config.yaml
vocab_size: 847
norm: "rmsnorm"
norm_eps: 1e-05
positions: "rope"
rope_theta: 100000.0
parallel_block: false
weight_decay: 0.31
doc_mask: true
dataset: "wikipedia_en"
Each number is 128 + 32 x the weight over the matrix's rms, rounded and kept within 0 to 255. Layers, rows and columns count from 0. Numbers have three digits each.

# k: layer 4 attention key, 256x256, rms 0.0503, rows 58-63, columns 0-255
# q: layer 4 attention query, 256x256, rms 0.0511, rows 59-63, columns 0-255
# v: layer 4 attention value, 256x256, rms 0.0319, rows 0-21, columns 0-255
# o: layer 4 attention output (transposed), 256x256, rms 0.0335, rows 0-20, columns 0-255
k58:135179116094194089113174161108084145140115111117169119108153147069038055081118096153147119124175076119156142146112120104161049104123137162138088098135113077135130147127113115130179101165131187122199153118157137178131104113140149144084099118109207099148169122133194110154115087088132150125046126143135187113090103116103108157107094110140127102176127160071073105190121113152102105159141110125093095175136168091113124157131160131146114104160167102198133089157114164154138166181157136054109108175121112144130136078143120137128118157138117128140150139115130082079074101140120155211065123155109072192107158118146122115159124110255159114141134140127094170157137120045075131134177215124169077138151123134163087119156154172142087172146103142047120089114113089126098192192123146
q59:140151144116099101159111142186098135130071128155106113136123108150133124094124111178085163159163131134108089103098087115086157117153124158173149126062113154092131133137127145107058165133161098101097130171124072164109166111127154139090161196175165149119108115161134109132135107050109118061109075133167087132113178084127136128122102143107154144138189148152106131155131170185158174120148135143154158093156120174108083104146132148067167189192174122142138110145103187175141134150136157085052124147175068129101113176075118057092128158063126094092114161126105124123176115106129128063131064088135132091100114086129125185118192109070069124168116171101109075116139119097129179158097162203127034113184114163106166116129064122122118130140164145085127074156134168102094175104116180
k59:147150146144133114135091080052108131130138111172116139095130163108120169119059105139098158108155133135106136181079117095164103114107159122189134109121124131182170143133138156091119134130111161118168151127164136190168111076144097213132045115066228134196136082176125085118140076118094129145213104093146157119144135098096097067126098115107128129126156158092132053147090081103116128146148103153104106110088060084047066133198106147165134159124129136082128028131140100147153117079101122166106149139177154181183103079111182099108089159112152080113153125158110125152165083111161120177096132102077117111099158120119105102137166120159125124092110085199142075130142112106139111135079080160170184156128115146096132117052112104155176139178184132159123128198160129154131116157078114
q60:102117093146136089116092080060115130086137112177191112134066121141160150111126111164109139190193137153051093104109154075124074144121136075195174160136202134110159179096170118207090096158157066162151090183120106149085100067115096136115102133092083166095109103078139166125168180164087118190150162128110157115157107152162150146189117114080148135124184098167138156116145087144191084114163178139123137149107116087152113136074061135133134105121129078127109121159168069116118106164143122097147176125206125112110140129124161073075132108111144145063092157175117158202111156072102176118145080127127132109176131175157144120130137233093120204092117195113099092122132126108149136098131139068146138117137140090134099176157089141135142119101130099081135165109095099124093113062095134
k60:154132186117142137097129144165065147112087106064105107152141127123100049132076120178084128173140144072159104135101065146139103159166116150070134110100122193128109134151116219064132165181113104156086086105069087114116076124139159084170196114141162086149155167181190167074196138188183148133088138072175161176133146124098094059156108137154194125142203173115114129173089183107126098127114113142170129089095077182130132133069166116084067138076152129100119069141149162197112121097148158097096140105112110076146086175082117067144082186178156052115154162179097065119092176112118124142122138164185077091094170151103143112177147127153112114162099141136126088119138166068176120138071072079102064155092126157143187142132151175084166149113160139174084166105089155113178123086155068
q61:198176207184096163107081145142137080079111032154072119098181104187167125111061078128152120085105143167079200203098149165137162140136130105136112063084124118087142143207151145125058179078140137138102135094185113112090206141151105160160117169131182116141155119151166143153108148070146043099159145075112124092088194074118113146192122144105184132113142135146120173092113140120151162122100122081127143082127095163130117208201143150092120126158187103135120170115078240187143110193085113142079104124100094115179084178077122081135141176119142104161179187126095167083101029065176103135150076058130129128075163170112148126064170104117079097165131162111147100075124152128056100118107101134151124117113105167181150150176165115126131151121135079123117123142136158099148090089102118
k61:104148174162156110147153123069098138113153128084115103106160094107118131113105100110164177152220114208095096117139135130045077134146127117129138110121168103139136125111127087107144177105086138109240121129127159161142130084143100197123045180094149153144139073156103082146101068080105112063070140076085163071139176088085135115141126072100133109097124136073127057128087090153098121131174204116112093157169132161100101115106123093188193099144204095141124045130106182117074150136157116119090102165142109135190144126151115055132111182048147106062181124123135133102112129137088132219078128031098154074127178107030163108142196135111106131078087189103158084089157157137136091168081196118149090159136139173161132165129152100112146150193141086085165122171108125179071160158134086
q62:119132086128112078105097141105107111162170112147170109184108142090112157088159173120107101200138135135119081124102190068161103104136038121190115082072126114199143142153101128125113113131096078066133199117150146192150086141147122153106107138138164129130129120192098112099130160146129149196142082176109117104181087087104171177155092128096156141174095132097125107176130136111109146142151199214099130165120141072037105131096118129113175068147142164123154112133158098102068171138148134098106156127144194146162122102172115140044167155137157113104136157107151066122083171132099182091150148153087133153133119187141126117138151112084171082089069186098099126183154128082108138129188128180103197116119135149090113155096046156128159153104109143068094116119121122094083216114130162
k62:234099210147147147168116090157150109105148123180128153155084082140117164113085077157158121114092129100078140159150066139192142134171086136154125092134150245219192093137114166060131196094097133103105133131110158112176122171113050128125186086180157117136091130133100148120165091145186120091247127112180083164146162129114133040196134101104167133109151080134110189194107140129168153177206157077124113086139107117104116145111145149126091180150129180128098126147207101178108124147080129146151142109101121138147127142103151138095128140131131066153133142142099066151146100152198095093106132129115104091105118123142134073123078141133122127179141143144108045156107107138167100148092071160162165144143088144059141111130161152166152100092170127185097158181156120168085149139136115
q63:120104144150191151082144113077115086160191127078151159160123155117122159098133167145135083152106109162148145168168142102138119086088103101111109143165132120178157133178149088102141103142115159088139111136145205140151104129134147146178104104135119096159141114107064155120116175181160152129134122138129164126183095155165163206176095105155142112161120138073104124165098119081114124162134179110097071134134081057103197152055132137162092093057154198151121137154159098069131165092144142095173146111065223134163118074157088158092086139181211158158173117039143119131089193168117101122094212154121146166144105159119157083146098159188172143071113108148160120151135128167152104118184084129140178166109124115115104146094161152109159138119087094140101169085058067145174140152180080
k63:181133137101140116123154154145173129119083124233097135155076127118119163110188146101183121112066107052126181088154122187162148103149094144102144124127164136156124101134071093118092114134140183144115103126130150066164124165149128084146206104107000085082063147097128170149161106144117102132155112080126045188078183144134146191139107120191155090132100130140041178100170103114137104124207122102158176157255159198179135140118128114152049120146108164175157255122176148063105135179118123109159091124084072108085146152154057169147168049134103115132122110118151095131116138155152130089112104152134104147115088133177115129156046192147092110244148187092049179151115125103098118089162112117112112125139141065100125134151157176112100140094079111134136147107169081169122119148129186
v0:075138137114139133110096160130166070132145122113149123152140119093158136160112148142154099149127094082139116158137146150129156106122180170151118160153095109193109150172161118149098088152084111166144133110105088159112129121128160095087179131132128163113132166122178126149133094113113088141107147132138098133159185132150115073126114126175102116133125071128125108105110084097079163129125131144170114126107107143160134146085091131110095132123131145095125158096115115151158088106166145119161119151129091099131091102119092076126146204155149147140102146138155125120132125135143209156161156106144107111172153179141115188126177149121119099161156141148120096124149084095125106125132098145127170120126137146117111075136128145150129069127131114101115112128092085142139134119175137
o0:147163167152205131098125137118071140164108182142170117113166143107132129093144133180091145064142106160159149104158129151083157119061112117184112172189137131132191104087196113144080150072157142116130112168199134156133158088155122136163111159159133128146113127170140073151124116135153127122103105160095126156118095050149158125095165108075169098112115153147058099127127121131154170161183129111022145158132090155092171113101177153135181119153126184174114122135110094107107124135086163085138142123076136155092077112138115138085127112118142137160165117063145134166145149097188123067104189143102119167083127121097188135112124148109117109177157144083121150155121112161154162091130119093140071156133112106124122091171124087108152136094146112103172149144067160179075137139120158
v1:129105170147115129124149104167093147105106078125116168083104150169133156140119191167126143121118113112131140073130091162071137133137147161096162112124073136164082141111130181110153080183105113122108124143134179098139163134137183119132128078154137119121095163139113135130191121157138171099151068122107120119148106137159137139088170102124107121141088133117126163147141088120147173068113175155114152104115125125063130107138175146135134139137127123100082094142146135086114135112074103100116103175124124148171141119097161168134162074089117144154146162074136153124137167094160152131183135175074086119163167118095093156118123074111214122152145166151174127086090119101119099121133137139123156089117123159114125103102134129026122119147101222138106132109110144120124129077097155
o1:137091123139145119120134120072173104123131152098112128175156155142110120142171136112134171090145112099117077085130103137145124150164116159067112115146108171069131097138152093090078129126093177130104153135121146139133128134123091094125084133105147122164164154091128062059132106147119124135126098185144143140124142133133120143105151137086129140115147123096136063140127129107122144213165138140073150124129162119169159151120079126135161115166114103103140139134135146148136116140104133115108143130074108128107156164137183097144136130150140159083176101201129133162141145154122102118117081115149127186120159117113136111090104152184158138138140117119112110156164124094185123136132090152139085079192077173086170137144129096088108114130116087153124136122140208122111177141151099
v2:155121110139103123118109146072143096110113078156106130098125143136124153091134120114114131153154180138136147060097074107145104132134145139117126110143111116113129126110119097148143122112166138096130112148146099123123137142140100131074109146132085110117119126134163121126157116152125173092105118130123163132173149094192162119121115167139110122140139128094123124139150106136097142073114074072135099123141116128100175121141193098096147132121133128185179117108101223122086104148126124149162097160124155097110143117128158135093112138156091135150068143122113092184160146134118081100114095069110092126115106162144110094145123131149138099122117079130138091101118164105093123152168162129147072121119126094126100159128121121125108145136135076134135132133108130130114107128147164
o2:110129110138085128140163130115123095102112144143143124176146125150138126165155100122158077109122132122144139163157101114133140179152134120148099166133109159145116162183140124167104137114127147117127120137125092148122137121125147138137184147176126144142084132127142128137080114114092137109133126122115134141090167120140114168121159149146091161087124122075130156116113127150115123123101170093154124136130132131128156140129129124084142117080107090107141132111119108114125163172093123140112161105142055141128130115124120146131122165106094126130134108083177143099111119110146152112113118141105110141107159100117102173128155084129126152137113156142100143122152128120127147143132125119154100150091120135155126127145085137124114115127130153152122096136138102091195133116096066
v3:069103188201148139126138164108127147162151102086175153178115104109134101144149122182116119126142135125087084133095150120125112137117101203144148115151149143160119126117155147116122072108071146110147155120098167132158131161150109126153172120146116136123120110119101108136154144154119061150171170115144138143104146137092131148128122137117128123161119127043131137126113092111119107135130158132117127074160120138154116197093056119168155100143125117140088157090150182170163105147154127127124104142137126133120109125116117153084113095108108149138164119152088165110155121121111125161060194196128154113084120101113107160118109145114104108123161095135145127114162094131117126160137127149132101088119130149106095096127150143136117150132143145138069141147118125132091099166152138
o3:122150143135148180126121151162082111093105146140100142116114165175144166136071104201119172133132157152117158114138151143080181172101139119134138132131094121149145141104141132159132137111140151140109094154146142103105101148133142129094118094118202135170142139162080131090110121123158098067146122093069169123121093134126106129130175133143147122119136127143146102067154148139173112169145142134110130085087091127125126107152142126169116122149108132115134159166147160100090135117127122176142140102043110163095078128153103127083157126070117127140139146086132144167114129113153146132171140062119140157115145169122129090108143101158129103134156108125109108130130114124131160151104145114071154107167087135133124141168169091106109127111149074155166116157114109171101115176110159
v4:099090160146158121133109145131140101135085122112141140109111118113115167158113184137147084154164132134161088192119099112098117154091134134133111150118147122200114123118160156144093144137125154153142044091124058135138134134139168146160156127139072127102108085093132149129144163129081168144134112127138126133041202129189100106099100143184167119107135142111121096128121128103115123183107116102114171146097129161127087145148145137148109140135167141191153150054099182163124066052147127131129111118160140109136095150137138146104081136159098170103120102134130154128161103122108155151116113180157104114102117161146114108159152127132097120141139140190136125090079134161178114135094136129137076114102138154096132095141172137066142112122114105151080169184129094149117125109167150
o4:135112147095126175123149146143109163126116131076171150107130134123147116154214103162112066096118119093130162116141115196158163163128103095158121121171121123178126112136143173155171136160123164120170131104110158112112111136199172073094184093145117084150157145170122090086103172148137146096155128165094109150172064119149162170107140127120140103179100139116111139118053137100105079136157110132124193164113121111082143108165124150166143102139105183103125128089145110085067116165070174137144104116073070139136128090161157153093155116113110112166119109055130162137178131118166147127113147081159129145142099104107135121115075130145123112126173108166138159164113133097094141129136116158111154161152133123075107147144100105097158130117116097128184149106116176145096143210131143
v5:180112143092158103112134162141102156140162102100119131159152142143138124119121043169116159114140112204159131098128073121131137142126089107173150127189120120134069119133148107152158177112117129057088106185131143138155103136120172123073127137197147118099132179090094118136087173134125146108110103134103135136162076120171173157081183156095103119144107122185133129128112129135129162139158150122129104114156116082142158089126152125181101133140138113075146139174139127100133144140125117138108164150087142117153135079149148133134107099128181108167184117127153070092142160156078139138132146114094078107132077070105149121135134110089178120120132140097145121163109120175093107106145088128141138159165138144153149122113128118101103110095158116139158113090156135155131107186171121
o5:158115097151136106122141082082205108138077107100113067120093103125143129075175161129131135134145103104138046084138118158067099095088143127116127134106107127070119144152151156143103114174128149120170102110093097115161137131133108070171092152144141173136155059125182159172171140099104101078147161131159141116073152136177112068127077131103087101120149101117133157147098121103184094165137177066163187142155082127154101130086084149137149126147101107157123076116106129120137116170110107119112140153151137118116114156111203142117129123113091134096117116142125183134125122182116111178101091180137130107132158123159086095161075180174113148139132121128116116133153111120166111125164164166130092134191072191135120132118130169117158117149118123134078084152110195141089130068102129
v6:109164117089108111147128109129163118143073178133113084122086100162084132114104143103109125137142080133091106181118120126120035147131099146113156159124166137134184109179115102154132115086130111156189109108176147129132106168103153169121081116087092132164131067112106136109160137166103102106136136118166159128102197118119070129131142141129184156132104110087133168159106163114196123134103132102141167179133179121112162199120173119132138120123217140174153122181163091102082184139132168086130144104144073064113148136139100136157139108147169162092081164080060136135126162194115135117075115100172155119165135114153139094115155158134174125150092247153133186079114132086120132083110190145163105099106129076170184133116109117161075128056082114096132141073171128141185146115095145
o6:138134148137065172162109068130028103125088114105132174093140167155183087164103122080118119117155163088112152115133105130117155169154136118081160157100130240141103092097137116113184147151150141138077116142119125132082098079134135157094136198173060066147098158138110127115144141101148062163129098118190106124153127156149134153133148144147128112128167144125079103153171123146094132118099085190118119084107129097148138126149106178072153159106149119082118075150132105122161148120177107138129121128138134146150129097073073119119084132136123122162082091125122083126151147106098118155135097146165113125112073142161155155157124095062137149153141108138184107115151151126163108112161103102096168200119181123105097043000151086151147104187155114096145142116132090157206085173120106
v7:188144146160144145121123175175097169112159140143105129137153131133096107131095062122126110119099168106147112116141078143133147119138161085120168130112129120121190129129131092144151133165110126124065177116152093149123113115125131104116136149116173123171119139131161122120135117153170104157141142115102134129171082142166180161096137105114133128098105174154146151121075171123203102092118146114155123079220125088178145142135120104118122135108137112090115110177181136128082137134156112148141133150120087129168136144112143149116093131096129109144174163136130137129157077133110132114125138150140121121129123131086138120135125137155143116137128133148113106128136107117180117150093164129173134120126132143110172158129122115174163108144155156114131145101112147116126117139136127
o7:136131133142037133129100110110133093147133114097115140168129111137096135168120168163172167125102134099094125136127124104127111157102113159118132164129070169095126128113090120153125144117126138126147116112109168102162161148145093138141068134094141141125123088150147130132142157121127151120174137142143127097116130144103136108111141131159129121134164116116159118169100116139136128143130138124130112137133127126093123123143143158175121136099118106140112108127100158159161101115167086135129123151111159125127113107146127153134124153143114130078099151122101129137138137123124120117145136098107178103108132143149117135162100102113175144089103083136150122133121146146106085156161102154098128144120116100145147106130160157137118116148085140115135123158101147114072149102118164
v8:152102112133141131139176119133110124162146169132108157122119115174142096116147159155107155120087111122122135115141113130137124119139064082114144098107179130097127130087108219083161120139138113063109131131092133101121112139129189157134122097103134116136140171132141133133119144109134139130147138111124159121119080106079135091146169115088137130090144129134130109106127124126161110117130103062114092114143130089115174177139112119160119130126125113142148132193089031097153144160099120175116090112149127141153124160123147147141201036182147103106167142110131149096154143115069087104119164155133117128056119123124098148129104100143151121138096121117146134138127090145129126153131167127099159094153126104158133124126120135086142128137138106171126141163165174127128122119117080
o8:126124132131119145127160143150132121111156119108129132148109135112129129111113105092117137139152129149108112114096150162138112121150158125072147135119165101086089104114071109105136134136133122145113148121078106115081153115119129125154106124090162134073146136118126162123139115136130099112130118146115120073130155178122057106131120103152118154137122099091168140117130148113129157156090104165158082115111138111143104098138135172134118150093130111101116131144156145120067145110119099139126115146114126089114124115111119095209096104116109127115092129164123128114080107136152106172135132099154105141153141155101113116106128136140171198062133131109132108117116088122169125133184134106104128109189167188184149173181141140152098126151073165156095108089122142148194119117116118
v9:171140078125106140120161162134142134154141110112143132189153143086129087137140120085213144140111160151142156111121148126121126120130111063118141144165090124106165069153128092128155151130219108109094119121081074144121108123125108148091120106173139142140131096138164126138061128115047161149153177120111119146118093111185139146108170185062162130101129144150123111076061093124107158140142136109090076148105121113145135115209166126103102149118124140115135147104134072173154132154132149086089095159160120115105102083162114064134100126165094099115121100211169069110113139107229125147127128144136124138079120125183165141118109118158093123136068049121098143166100126154151103160158128122123140170138125168107087112139102144196174131095176081131187133169125115136122118130110104
o9:164103124148152105076117130160107127165143120137141106113155098163091109122171101169078153098106137133126154191146166113094115060117103146106160118116150109176079163148170135138117096143132061128154160098120057149129136125078168108149119156094109116109147165135178145174156131080123132130123109127135113113119127145115100139160115111115185149090103125118179073137070146132145104085130115143157113126206101117132125158071145123114169150102138098096132104139115170128148108124120143158144127147169217080126128118107171137121145157124153141102124134094158133110139096098101099121123115084170111079117153144143119146160154134057121170110137164103133177120061120111145139115111108156161166131083168134115129127097102175095087124123087134149120111117181145120091127136093166
v10:109145133100136109134151144128143102133134112159095126100124144084107107163125142079167098140149107122145115205143124089098161140131121033117099118133108120137110118124131068146137178105034107152149134144126084112113131136122174230141132142135125165113130171120169121128029132161086135172099121144160112121138132154134147137119132160109144121108171140155143099105147148147068141160147106171127085178110158124130087117117123069146114172135180125147124141143135109133108122081168138100106149096100133128169132166153116067124168153155120104106094087130143153092085083189137159129182093092144140142119155171179124177139147144154147140115117159125080163159139165130159138139150120114121126127110126089132112150114134133131159101117145078108137111118104125121154132124161079
o10:154104137123165089162177093141092141156150114151103146066114095099161127111198155113062108125146157121121165101121116140127136085164111142124144123158163090127143115056088146165137133105153119071148171138070124126136129127099112136137178138124128114131163163146123159179107132149095172102110127132132125084191149082102096115149118147097138094134136116103101198155065141130098129108124118101115141163124100122108120126099180100172157136128095151167101056102110116151155113129161166108099118155184115158176125115163139144140091125083128144157111132075112128135177153141164117080081158155128102079135110104119161126118136150082130126113155159127130127108159141097130139121073141138132136156129182128088162146111124127144131179101106130086136154145138107117082124124134116
v11:103127169139135122130105107088125102120045096141110171078129162069109171139130150108158107145141210044116108117104095132107104119117176162098141146061141126188179114124147133105099128168169140170154117067124054122093142128152163137181134118105131132132115074144142143112185085136164106092117139119131126127063214140127090061097053135179129115126139151145113106145124114133107087158090123110133174126092115184164099123128097146151123139144143139164163097065112126157126080057102117134152141108182133142138066173087147095161111176186087174098107106125111172141114073065173085136161136095175151121153145230201138155145143112122123124145134130188112079068132161118187114180119095122127112092112133142112148119134113119108198112160135153116118142212110089126132155057168138
o11:129116135111150165113131174189120156150195107136165203141135159097113106194130154148142071069145121094104216157121150188232212178121121148162139132173128133169104083142082120111163110110081143149155118119138166123096129118155131108122202093138144059108118215121114015055073141170134178187103079155111098177138093072077140186087120150150127113136071158106113121103104105122071167076107116180093127133125189153080149092190149130152144109128082175120102158110160147137144115120076144136145107133099086135134164075110127163156128128138145165144104146104179138081150163081131110082129156135141132165122081126080165109116138107160120113083158084110143159149107169115124146106124115064108097141070151053117127105142089102112089190111070126116143167116144095138080183197149156
v12:109140090127151109127121150104126127098121129116145109142132154120130165145123086139126109147136158084148117175063151082131133122104112152125124140104164121141149097107146076205115112149103138159149120173074155154159156104125125103108152150086097117135128131108092153111139153112106161117189138117129120131126168126145157144133097141085170137138148149106119082134117130145103110106130152174098145146174112161159102109149151132122148116153139145157097145140140111149059106106146104131133107075128111064144094129150083083027079143129110126086075127147106133191123116171107125116114107068162124126143143100140061133156140152131141128122124146118131146128120120115160137126189116120137067175163128140084124143116153129132158092112154126115092103139142117122117111179127125
o12:136158121104128135124114125116104140152116136141147139118110127129146092200204103140126128153099136137135153132153065097090143161113134116100119144135137109114101156157107162109154108143104166104143114117143128129109129139103138124103177129182153115127096125121162144121133130102130171111110130126112118152164082129130137118123147166168119094105128136128105113099170136123138044108124090093152134131134133131106143096118112172117110140136161157097105140115108115166124130152118129145155113144148140163117130106147103148083118157112133113185154147120118136156152159067120159129137155125108130120134098140156137129146094120100142110136132063129132141143159096137130143126145127136154187173038110101102096116143153131139119101111133121141165108132135106129127121127129099
v13:118158060088075120137161106116106104135087155137146105132140142141125092115160068092164133108126123162117162154132076127120138116129154076155125129147156127108059133105125121100133163109051115088079161070057099114104123123130167155099144116118155141117128164096116159138092103143138129109068099150096092143173087123071113160062089163200128117121155132146130110124164096122084184140164053152155173124136132085152126165166120101095134138113134129086076086134151102087166116116055122151136103161138097134140111132137144147181078123132128109149113092135153068128106135116069128135144107084141065125119108169091099255140122117125122127132115109156150092173130134171088142102130195127097110078141124141131154144135124135113142099162123110094143118144112150122144127097108132
o13:105113141127133096151130106119132113142146085171092102112146102076075066110119123120074123104128119126113080082089159157145111063133094173131080165151159140066144082081113115097081151176100083156158089138142088139146148111141065161156122158138133079094124115138147111168134099065113124120157155085114162083152203150134115129118135054095116123101080136151124142090095131095104157129127151137127095200107073139156124112133146169140154154107156127179118129154160159149149118165132185182064174108136121115126151108109094101157122127112097098071086203096114136108091136096166064083163138169116128162146115140103146141142120129119097147088136179110119103113145125139102097125136131139165120083149180143173131175121163160126070173170074141104047134109166170136120146133079064
v14:153141102134146131121090141087079195116137114150178117136144138139122134139120089143122108143103184113158135162097151110135146129100175146175096124130144117152108158165147154160113141160169132195096162080087078151089125056146112097122137121158103117137107087132140115131159115119090089180110133116119102134095144153124105117099112137150162124108117123148128117122118131120073091183092103134100158129110144119107094134133137118088092145135069140141132113076150107136090064113129138182145158114178159087124134152109115075095082126184065161106145113231115115106137141087074131154190134155161149145098128169168111117143159116091096124113137117110145067079115141125247131157126106122096116167100130158139082138125142115177175147165144201115111122140125120121111128125162143
o14:138104095126099136092184149145136171146170126135119127155153123137123122087150154160139090114120120095163153211126175144117109118157134090144186135071082083160116162139084131141168131136107139098183160133078141096177122189154204134181143071143126127102130166146113150167026141106171120089100145117137155145093086111140179098117097163169160091097090107130130135158115149119169086059134152101145117123201148143062093150162186120159099078119177173154114144123098140099105100096089115093137103117140110136113163102108116133151147138149155121124139141101149197144104084117146153100071187069116125168144124122116169107140075106204049153182173113162144122161108185110101129150113134115142169131069144097162100132116118107093106136129114135115111130101138136138116129141128160
v15:173101138170144124138160135146109130116126120127125134130161140125085165136129090106143122104138153119173155140141108090129166133108166108124081134149146138137100094094169085127157168145078150124109063125199122105126127151128135149157140164165126125092097111142074143113092134151153135085139161154122118143114100140114164194119113103112138124122108172183124128144128154181113099131134186091101121156103148145109130090124149120156154113169117139159113084136147121132142130095121124168161178091124157154124132125155162150179127120089123131159120073130134123124116096136126087102133134141106109152146117126098169100150126085095125161162159109111139133152092153168176129126142096114102094142146128118135109154138165117051165142152102129126127135149151145139114146125168145
o15:140086121119127091143119120123216142130127074121071110133135111121153132165185097106141049193130131122089101107147114161155135085157103139130131049100124107135108156191084178129188131176071119129175120100080151099138100176139115112116150125147135161110186132104124137106130180129085123127135152137134113119169128148132151113143089155156062073163098103104152160180119168155099070141141145108164166163132138106137112147162088094192098131147095161155121173063158188148127082173161136149105093136161160137168176129144213092140131123122147131114097100124087160112142128140077101188129117110106149057135127135136093096185096144177143127019150140157116128152140133117098088139128163209111161115105111122151152180103114182107133128122110165138124131135150107097067154129160112
v16:200122052159155117111058136157117165086160137150107112093145174159136109127107133080119104137079133160190139170123129142149116118127182108175168084133105125120157090127120112109092106154143130196129195116115127152122161132120069083126113096170120124150122184105069141133129106148126186130114151124131116121160115159177166083141120136081112125115137158155142132093103194135073171164092092132153125130143108097108146098166098118094083163122127121117080126153171112098081145149139117098157067167133120142124146198118130101132098136131145115151134180124160117147156066144140099102103054143117135170189168149104153086136130169130135118112136164104124114137118131143140085145085148116140112099143137169055103166129154142174166119100107120093161136110151169127130132103102161
o16:158118125129077108153123129115097109130134125138125164170128072145124089078164127156172127113113131117091111128134116114119126078166108161107128145147083149128117152100128089141076120109132098156153151110132110136167139181169104111164125150083119135096112132100177074118132106138140128127097116198118176157094172167124124193136131079152125174110102142141148150150120088102104106101188141126167157144131131159106120145106142082124102088113172102163170024104099089129183156176137132140120124109146161161112105094138109144127105102174149156157134121118112129124128112145112146151090147148101091119163140133089153132133092124066134114131130099159123132151121169154092138130167117101157152130128100114136121166030141136146146118180131133101169121131120144076100169094141154
v17:136181124149111139119098168117140136107057094135173109114133204126101111094120101087127121125134065116132163128160084165120160136120118086132113137101124125056148135111141141143166095105063085142130081173151152165150142093103134114063164157153096136144135089157093152120179160091156190154087147124134141137127079134197132084140122076046150148086081118178137181163068149147174118112175162159145063164097148117071126088103159143169148117146087149092098150190140111116103185127148114099159166104046122157122128141146121121089076159066136116125113114102101079169119116186176101104130114175109111133128153098158154052121126113114141130195121131106105149124130089126119115095153173126152147147131115132094063154140048119124102146087127166106144155096165126143148142133170146
o17:114160121142150131128113107072158123161103120095116126139101109125161154154138117095152180137136111144113123183128126030087090177075164172121112106096132174121170187169226144141136141205151117152168124118155157128125175143149125145123110176121048137141156094085104120159163151091142109133101168090191117122177111160133123136114105186131084143136161138129085125216182091165147145184119157119133175153123160142120139175090050132125086123115152111160154144056086089127144091168166133099145147090183200162133165137100141164097160144127212144175154100165140167171141139129073119206092139121144101127146141090174107109104094095086104112118103130139098128111160164120180100133125116157113132190095108141117115097080110194174192110124205140109134080121152118105165139090118111
v18:112076119095128119119090129074134087085172084166171119152150076118143124127136165139071128131136144102129157030107197140186161158110112145113167079117149131087135150098152165200066098093168113176157133236161144136149118113127038075112131127137126112124154188148134133123181153142086171154165142113151180125112082141132104152195118135105115126112170091124115098119131136155103105099133116127106104138171120160164128153110088146152125092123096127052178175108158093129145145154108125160162128074086101086133144199110138139113160152116184087195110101114124065091150074122161084102076118067181159139183115111119062113129125206096134132121123151074130146129134135147119184140108046115122129118172134052190073142137161134170178185080114110112149098105126152125136151191139153
o18:137188141139213143163091170138150152108129129134061154100056104144126129129127069128127108161043074120090156116158130156067118156170139124158140176151068090130171174168115102122161155112135139185103129139134138170109125126105138072096134108109170202117145106050108137101123139139155121109068125076196103165139208104161110079145152131136106198140116168120123138111159138119124194116067094079178103095144131198105137124141156050089065127130138118173107104128077081117121145146109136136098110154118191141105120126088114162190101128159151131177159119104125140140098095100136080165138171129094143125184143137135167153106137133159130089149070074139127130086193087138151131090137183030166074156138093138165144101085143171157134084137190147149116115121124122070156100126143147
v19:158125135137090117135139106125091134130161157164088107170119163168178134153111096139171145148140136095085119088147151132130076128139126124147131120147162115151156125132134122139140127143164122115152141160158169111109106107131107134134091108061139116124132126093214124128098111187145139141099115129124087124125181135165170162117133126106182125123121137117121156143122184116109116098082097110146086178177150138067122155121153131092103140110143124127150146110105155128110134136070115160131106172087143138106119143114132107156124155152105103118130149106156142130198135165106105126100091144118094142103135182116080142151142150160132128150152173184127128085130151129107111125168156120143136117148142111144099159111153132072138120122147100118145122113135142133119129127131113
o19:117152132144111172136148108128138079112086165135136135144120147087160157113156110140116110124138135125139174144129099121141119104119086140112141132147103150144121117129106122136134141100151166126122162093119127099118174145165093101128146164149145170150108168140164153141102177121130135102137124162129132096109155136069126125129191116153150094117160146104160113120104144117106163112110129110146131102110107148111116121121145108106164103105166105165096114103095161153108122167167124110137133124123068114120101124106094137153136106095102112145143131154148137124129114107122168087123117120137135137130121128149151137124135102136157152122142119135118108120140056132121148131092093110132132131143096126165129144129121111132139127132123128154122149122140131095132149141125128
v20:095131167136124113118201180144147127105097115150145103139131108106159160129140122104139122122106117095109186111139160105123168136139090149122145116128120116098181139094137144125128028103064135104150129118174155110189123120130118116123124149134162133127123144123090104135131155122154114133138129132130133127167098129199129103122140191120094122116140156116109169113131167148126131116145148119137094158164137100082152118093114115109159141106105125096122139068130176108130133170190117114130113160107109133161119112116136143177117113149086099159111132130138150120125154109182169132102075085088118149161120138120191166113110167121155132042149104088108107218154109127126119106115110133076158086145130138166137117117143113103143124083119110093204084158140138134105145149116146
o20:124156114150152115124117100136126120117181159104128129150127125125129142116080121144130084149119132130149115109138139131102097092133114121166108145150073136140150117147102109118118120135121094112129153122131110173107136138118072121150128127108178170154130108131147114141124092128121092114111142159108123085120178122105127102105130083121121105130127123139129102124097120111138139138095164123104145113141056161155160146079103123137099091114115119143112121169116135085110103136148117101108160133131152103104095116134158101130151156130129134119148094102148111132076179157128070107130179115123121116107141147128155121108107138134087166161084152140112113103134127141115156121110135073170152165144080150119150126162136174119121130097157095145107125173113109152103161096162116
v21:143151145116107118119084124165084093150118100137100148163108127126133170146114149142160127137171166135100090127101115161113113126132090150160156115079146120084166143152132104157108192126147122058141118150134135110156130110142148163124116143122158105166141088087121112125139136131189145123112099129127153115074198123175098127083141164117142124170134143117122102150122155101165110138133108061117182129158093138126109130138102151157112141110196118109173126117091116122113119147089099065087156105144133159185108144127121160123064141174121151101134109125102114161152125117133128151177117058126191071094064127107107096129142102120165139088118123162145090065077181169124131136088121134144114119146121088181112116126122109112131130096154114119137142128131113130135129119181113